config.yaml
num_hidden_layers: 13
hidden_size: 384
num_attention_heads: 6
num_key_value_heads: 6
head_dim: 64
intermediate_size: 1536
vocab_size: 32000
hidden_act: "tanh_gelu"
norm: "layernorm"
norm_place: "pre"
norm_eps: 1e-06
positions: "learned"
qk_norm: false
attn_scale: 0.125
bias: "all"
tie_word_embeddings: true
parallel_block: false
init: "normal"
init_std_qkv: 0.0231
init_std_o: 0.0
init_std_up: 0.0231
init_std_down: 0.0
optimizer: "muon"
learning_rate: 0.00139
beta1: 0.93
weight_decay: 0.084
lr_head: 0.00798
max_grad_norm: 0.5
warmup_steps: 200
schedule: "wsd"
decay_fraction: 0.708
decay_shape: "sqrt"
final_lr_fraction: 0.0
batch_tokens: 65536
max_seq_len: 1024
doc_mask: true
train_tokens: 627300000
max_steps: 9572
dataset: "wikipedia_en"
Each number is 50 + 10 x the weight over its row's rms, rounded and kept within 0 to 99. Layers, rows and columns count from 0. The size before them is the row's rms in percent of the matrix's.

# v: layer 9 attention value, 384x384, rms 0.0751, rows 285-309, columns 320-383
# o: layer 9 attention output (transposed), 384x384, rms 0.0645, rows 285-308, columns 320-383
v285 105:36 51 58 61 67 70 36 55 65 50 67 50 50 39 42 55 46 44 52 67 53 52 63 54 39 45 47 37 44 28 54 48 67 70 51 45 42 59 41 56 50 36 60 55 63 40 61 41 48 50 46 64 44 56 44 64 42 32 55 73 18 54 59 69
o285 106:53 45 52 48 55 46 40 59 60 62 60 47 52 43 51 46 59 64 67 46 58 39 58 61 47 60 56 78 42 49 63 39 42 56 48 51 51 51 49 43 49 58 44 41 36 44 61 54 45 42 51 57 59 59 50 56 55 74 40 46 58 53 42 31
v286 105:33 37 66 36 60 55 47 46 50 52 72 61 59 54 62 60 51 50 45 57 59 51 42 37 42 51 65 62 27 61 52 50 51 49 45 52 63 54 52 62 32 49 43 48 52 42 75 59 59 40 50 79 59 32 57 57 46 47 44 51 59 53 41 61
o286 104:61 52 32 56 50 49 46 48 49 31 43 60 53 34 53 45 51 67 46 56 36 53 48 53 47 55 38 50 61 52 66 54 44 67 55 49 58 34 55 33 59 51 64 62 56 55 36 55 61 57 38 69 43 36 40 53 68 64 53 48 39 59 46 64
v287 102:57 49 41 54 48 58 62 59 37 58 38 56 70 51 40 45 49 44 46 53 50 50 53 34 57 42 59 62 26 48 59 56 69 41 50 65 45 50 52 66 60 52 24 68 56 34 47 28 56 38 51 54 64 49 65 50 56 47 44 26 51 47 41 66
o287 102:67 24 49 49 63 39 59 53 52 60 47 55 33 27 55 48 58 32 58 54 55 61 41 45 54 33 44 56 46 50 58 50 55 51 51 48 39 42 40 41 50 44 57 58 55 49 56 60 57 55 59 64 52 52 50 59 61 56 54 71 55 51 51 58
v288 102:46 36 58 43 53 49 56 49 54 70 58 62 42 57 52 41 61 39 69 50 36 51 48 68 44 37 35 70 45 63 53 45 61 54 59 61 64 58 46 47 48 52 50 57 54 49 31 57 45 56 27 54 67 36 38 48 39 53 51 44 59 57 26 39
o288 103:65 68 46 39 18 53 51 43 50 48 42 50 37 48 50 56 48 50 43 54 55 58 46 46 63 32 55 55 42 60 72 51 38 42 39 30 64 41 52 64 59 58 40 47 52 31 56 47 40 58 39 58 53 43 55 36 55 49 34 41 54 49 54 61
v289 108:50 57 43 36 68 50 41 25 42 62 58 54 50 66 41 59 58 57 53 46 46 60 62 35 56 58 37 47 52 61 41 63 57 39 54 47 51 45 63 61 49 60 59 55 51 71 45 41 45 44 40 39 44 34 68 39 57 46 54 67 48 58 44 49
o289 106:34 40 46 52 31 46 49 50 59 53 56 67 53 38 34 56 35 36 39 43 51 44 60 54 77 49 45 42 56 46 51 56 51 30 29 45 62 64 27 47 50 54 54 47 55 29 37 50 54 43 54 45 48 51 40 55 52 55 34 44 55 38 51 38
v290 108:56 61 56 42 36 56 55 37 29 43 63 57 53 48 52 72 66 60 74 50 55 43 61 45 52 63 56 46 64 61 54 47 69 49 45 33 36 56 42 68 29 64 59 72 59 52 67 63 37 44 50 41 48 43 53 51 52 42 45 58 55 76 43 63
o290 110:49 53 57 38 60 35 46 50 61 44 35 53 49 63 44 45 60 54 48 62 64 64 53 56 45 48 66 54 74 46 47 53 59 57 48 51 58 42 50 45 42 50 53 44 50 46 44 50 52 52 60 59 46 51 45 52 55 31 30 59 58 36 54 57
v291 107:26 71 70 49 36 58 41 57 52 46 42 68 58 56 53 60 51 52 51 52 42 65 23 46 42 42 39 67 50 39 42 61 55 55 58 51 42 46 47 42 50 45 53 57 65 47 50 48 56 44 40 58 45 42 57 50 58 42 47 55 51 33 48 46
o291 108:63 45 37 43 36 67 68 43 61 50 53 59 45 49 38 55 47 49 41 41 30 46 45 47 61 57 45 55 61 37 35 40 42 41 59 36 60 51 39 41 38 57 38 64 49 59 64 53 57 69 61 35 60 36 34 44 54 63 60 42 67 39 62 63
v292 102:47 46 30 41 47 41 51 61 82 50 40 49 55 56 44 45 58 49 72 52 52 61 50 51 46 43 54 65 42 33 64 52 55 27 35 67 77 32 57 46 64 52 47 65 49 53 36 52 44 66 32 58 43 41 65 30 35 52 55 69 44 55 57 27
o292 100:48 46 44 49 47 44 57 45 64 50 48 59 40 51 56 42 37 50 43 44 34 49 44 31 40 76 29 60 45 35 49 49 51 46 47 37 36 50 40 72 31 39 41 60 65 46 64 51 47 46 39 61 61 33 65 61 75 59 50 45 45 44 40 35
v293 105:44 56 64 46 50 51 74 62 49 71 41 60 50 54 55 21 55 66 40 44 39 54 59 40 46 35 43 56 61 62 57 63 57 53 52 60 51 60 42 33 55 59 29 34 50 42 37 55 55 52 32 44 61 59 48 57 54 38 51 58 44 59 58 49
o293 106:46 30 55 68 33 54 60 67 35 50 39 55 57 49 53 33 35 30 46 71 50 58 52 65 43 64 45 64 60 37 46 47 47 68 41 53 45 58 56 52 63 48 30 41 42 68 57 27 35 50 71 40 25 50 52 46 58 58 51 62 60 43 44 63
v294 102:53 53 49 55 51 51 50 55 60 33 65 60 69 42 39 43 50 53 56 28 49 54 64 58 53 41 67 45 71 36 36 45 40 49 42 35 47 51 35 61 29 61 33 51 62 56 46 42 53 42 55 66 67 35 50 55 45 46 61 71 57 37 51 47
o294 103:55 32 54 47 61 57 60 51 49 34 41 51 50 46 47 52 65 53 50 65 53 66 57 43 59 45 59 43 63 34 47 48 70 54 58 49 72 60 58 62 50 38 38 50 52 70 51 51 50 44 53 52 55 51 52 50 53 45 44 42 46 60 63 67
v295 109:53 45 32 62 56 55 43 46 49 44 62 34 47 46 50 60 51 54 20 35 50 42 41 42 42 43 50 52 69 57 55 57 59 68 62 30 55 47 52 56 43 46 60 40 44 43 51 57 55 52 56 28 58 69 52 61 44 70 53 52 54 27 49 34
o295 107:48 61 54 48 58 65 53 42 57 55 54 60 51 68 58 58 46 45 52 34 62 52 52 49 45 46 57 53 37 54 77 38 45 54 43 41 54 58 30 38 44 44 38 52 50 68 45 39 46 42 43 69 44 23 42 41 32 58 62 52 71 44 58 36
v296 103:56 66 60 43 61 58 39 58 58 55 65 47 47 39 47 72 53 32 53 52 57 55 58 45 49 59 58 48 48 42 53 51 60 67 50 61 34 48 61 59 33 50 51 33 43 42 46 51 59 52 49 48 43 44 62 71 58 57 52 50 49 52 64 24
o296 105:38 49 49 60 53 36 34 54 44 34 60 41 42 41 49 54 60 62 42 43 49 45 43 55 63 45 48 51 45 45 43 45 50 54 51 51 50 53 59 54 47 43 50 45 47 38 54 45 32 56 56 48 51 61 45 48 50 47 25 61 50 53 41 49
v297 104:40 44 67 47 57 53 44 52 49 72 60 61 53 48 54 57 40 75 54 51 45 46 39 62 47 56 43 48 56 41 43 54 38 61 55 31 41 49 62 68 54 46 49 46 61 61 51 37 63 49 48 50 34 36 56 47 34 52 57 59 35 65 22 60
o297 104:54 55 51 56 51 61 60 48 50 61 51 54 53 59 60 44 57 62 38 48 44 61 54 53 25 51 69 33 36 52 62 56 55 55 67 41 50 59 53 42 48 45 69 60 56 67 51 62 47 43 55 52 38 46 54 52 42 56 68 59 71 53 65 46
v298 106:43 76 51 54 38 39 60 48 53 52 42 58 56 22 61 50 61 39 64 51 55 44 57 55 29 50 62 36 46 52 52 55 47 44 46 45 74 58 51 62 62 52 43 42 51 48 48 47 53 44 65 38 64 45 34 51 53 39 43 60 56 44 48 56
o298 104:58 41 52 64 67 59 49 50 50 52 40 45 47 38 42 49 61 58 45 55 49 54 50 41 46 48 47 51 42 38 46 35 45 49 43 49 41 60 59 63 45 48 32 40 53 76 39 59 47 48 56 47 47 49 47 50 40 42 68 41 35 42 34 52
v299 099:52 55 54 44 39 70 43 55 48 53 52 47 60 41 46 48 56 60 47 51 56 44 45 49 45 46 68 38 43 62 58 51 46 44 61 40 57 41 53 58 43 30 38 55 58 54 41 58 31 51 35 46 43 56 54 43 77 41 59 53 44 41 56 76
o299 100:32 60 55 58 46 36 60 47 39 80 45 46 49 54 30 46 51 47 65 59 51 44 43 49 49 56 37 53 46 59 45 34 51 61 54 46 47 59 55 45 52 56 65 61 47 36 55 48 49 53 54 43 35 33 64 49 44 46 47 53 65 42 51 48
v300 108:43 42 67 72 53 67 69 56 53 59 51 32 30 53 34 45 30 44 53 40 50 59 27 49 59 46 55 40 53 31 54 40 66 63 50 59 47 56 37 63 62 38 55 56 66 40 53 48 40 56 57 49 54 44 49 76 46 45 53 57 40 39 59 31
o300 108:52 62 32 54 74 48 59 47 39 48 29 65 63 60 58 50 50 48 48 56 61 58 40 48 67 46 39 55 45 53 53 53 58 37 52 62 51 27 70 68 51 50 47 51 55 38 49 57 56 59 58 52 37 63 44 51 41 61 53 33 46 64 49 56
v301 110:54 39 39 44 58 46 68 40 63 56 47 33 54 49 31 56 49 50 59 52 46 42 24 53 32 38 56 49 47 57 60 31 58 42 50 50 55 37 47 56 43 46 51 41 49 37 56 40 34 59 46 58 48 61 50 50 54 39 53 25 57 46 49 70
o301 109:19 44 37 55 50 51 76 40 53 56 49 34 56 44 57 54 59 59 59 55 37 41 61 33 57 44 60 48 50 46 43 62 46 46 53 49 59 55 49 54 49 56 55 56 49 61 69 56 59 47 56 45 55 66 51 59 40 48 61 63 41 60 36 46
v302 109:55 46 54 37 46 56 41 58 34 31 63 61 47 34 55 54 62 36 52 50 51 64 46 38 38 58 53 76 48 66 63 39 51 41 48 33 56 41 49 52 68 44 65 56 56 73 66 38 65 40 46 46 62 51 51 35 38 31 56 46 40 27 60 53
o302 109:38 53 58 54 52 56 48 43 66 53 38 65 53 40 56 66 45 41 50 53 50 45 45 50 49 62 47 37 61 61 45 31 69 48 66 59 63 07 39 52 55 42 51 54 58 62 51 47 67 52 43 66 62 51 45 56 43 49 70 47 67 27 26 61
v303 107:68 56 47 59 33 45 33 51 30 42 47 68 59 45 54 25 58 47 43 52 63 53 42 53 41 42 58 61 55 59 50 76 65 65 57 37 41 33 46 48 55 59 53 54 58 43 67 51 51 57 59 62 62 46 67 60 53 64 55 55 47 45 51 56
o303 106:46 37 50 50 60 29 40 58 64 60 30 41 44 61 66 48 54 52 52 47 58 49 58 34 40 54 46 48 46 44 57 45 53 50 56 68 30 27 40 65 76 48 51 66 36 37 42 54 46 46 23 34 36 26 59 77 52 59 57 58 44 51 37 52
v304 105:57 46 62 47 29 31 43 48 46 61 48 33 50 31 37 48 53 42 48 52 34 57 58 39 49 60 59 40 82 47 54 54 49 52 28 64 56 44 70 53 49 53 53 53 24 55 40 54 56 58 51 50 48 55 44 45 48 32 64 45 49 47 37 69
o304 104:37 57 49 66 36 56 61 33 30 62 57 66 62 65 57 57 40 59 44 50 52 54 33 60 47 61 52 47 52 54 60 44 57 56 47 66 35 35 43 44 57 67 36 44 50 53 66 47 36 51 59 55 52 65 50 41 43 44 55 48 41 56 64 44
v305 105:50 58 37 55 39 65 46 64 31 65 62 40 35 67 48 26 69 33 61 64 49 52 36 38 45 52 65 33 54 45 42 55 53 62 40 55 41 62 62 32 56 51 54 52 53 62 46 52 52 41 50 34 52 51 49 60 38 61 55 43 54 49 51 63
o305 105:57 53 51 41 54 47 40 61 67 56 54 40 59 67 44 34 54 62 61 55 46 35 55 51 50 46 46 54 55 47 52 43 50 56 39 34 37 50 33 54 59 58 41 35 41 39 51 63 42 50 25 43 35 39 59 38 52 53 55 63 46 60 42 48
v306 106:54 50 50 43 65 47 45 48 74 58 54 38 45 57 56 49 57 43 43 53 37 57 54 51 45 60 58 64 56 48 53 45 55 45 38 53 38 30 36 55 60 63 49 52 46 60 46 41 56 51 56 49 63 59 71 45 66 54 54 71 45 46 41 46
o306 105:51 50 50 52 46 63 67 36 66 41 40 50 59 39 33 47 58 61 61 30 62 50 43 58 68 58 41 61 47 48 48 55 30 50 57 55 46 38 55 59 42 42 48 70 54 55 40 48 35 38 46 40 39 60 52 45 58 56 40 68 48 73 51 57
v307 110:37 44 48 77 55 42 49 37 51 41 59 49 58 51 63 44 43 58 38 30 56 56 53 60 72 63 51 30 58 50 58 51 49 58 60 50 57 65 56 48 30 45 41 61 53 62 38 31 37 46 46 51 52 47 57 50 63 52 45 48 60 29 40 57
o307 110:56 75 50 35 48 42 33 58 46 51 50 49 50 43 59 42 63 66 57 66 67 69 42 52 48 44 49 45 51 58 48 55 48 60 46 51 54 67 45 39 64 38 58 67 51 49 53 32 61 54 49 52 46 64 53 48 56 31 40 53 36 28 34 40
v308 109:63 42 41 53 48 43 54 52 77 60 54 41 26 49 57 50 60 51 50 51 45 43 50 55 48 48 57 72 47 59 42 51 46 44 36 48 61 54 53 51 49 40 54 51 49 42 60 66 35 58 74 41 46 27 52 54 52 52 42 40 54 59 59 59
o308 110:70 54 51 47 35 38 31 72 52 59 55 59 56 54 47 34 42 58 58 53 40 61 54 47 65 65 44 62 30 45 41 47 53 32 55 63 52 40 57 70 42 40 44 44 46 42 41 54 61 35 53 51 51 58 59 49 50 44 79 55 56 60 66 50
v309 104:54 44 52 44 31 53 49 30 38 67 56 50 55 50 35 53 37 61 45 70 65 47 45 60 54 43 34 35 73 52 62 47 34 64 65 52 25 62 54 51 64 56 30 48 58 34 36 54 39 41 58 39 62 63 65 44 55 61 29 31 58 63 52 60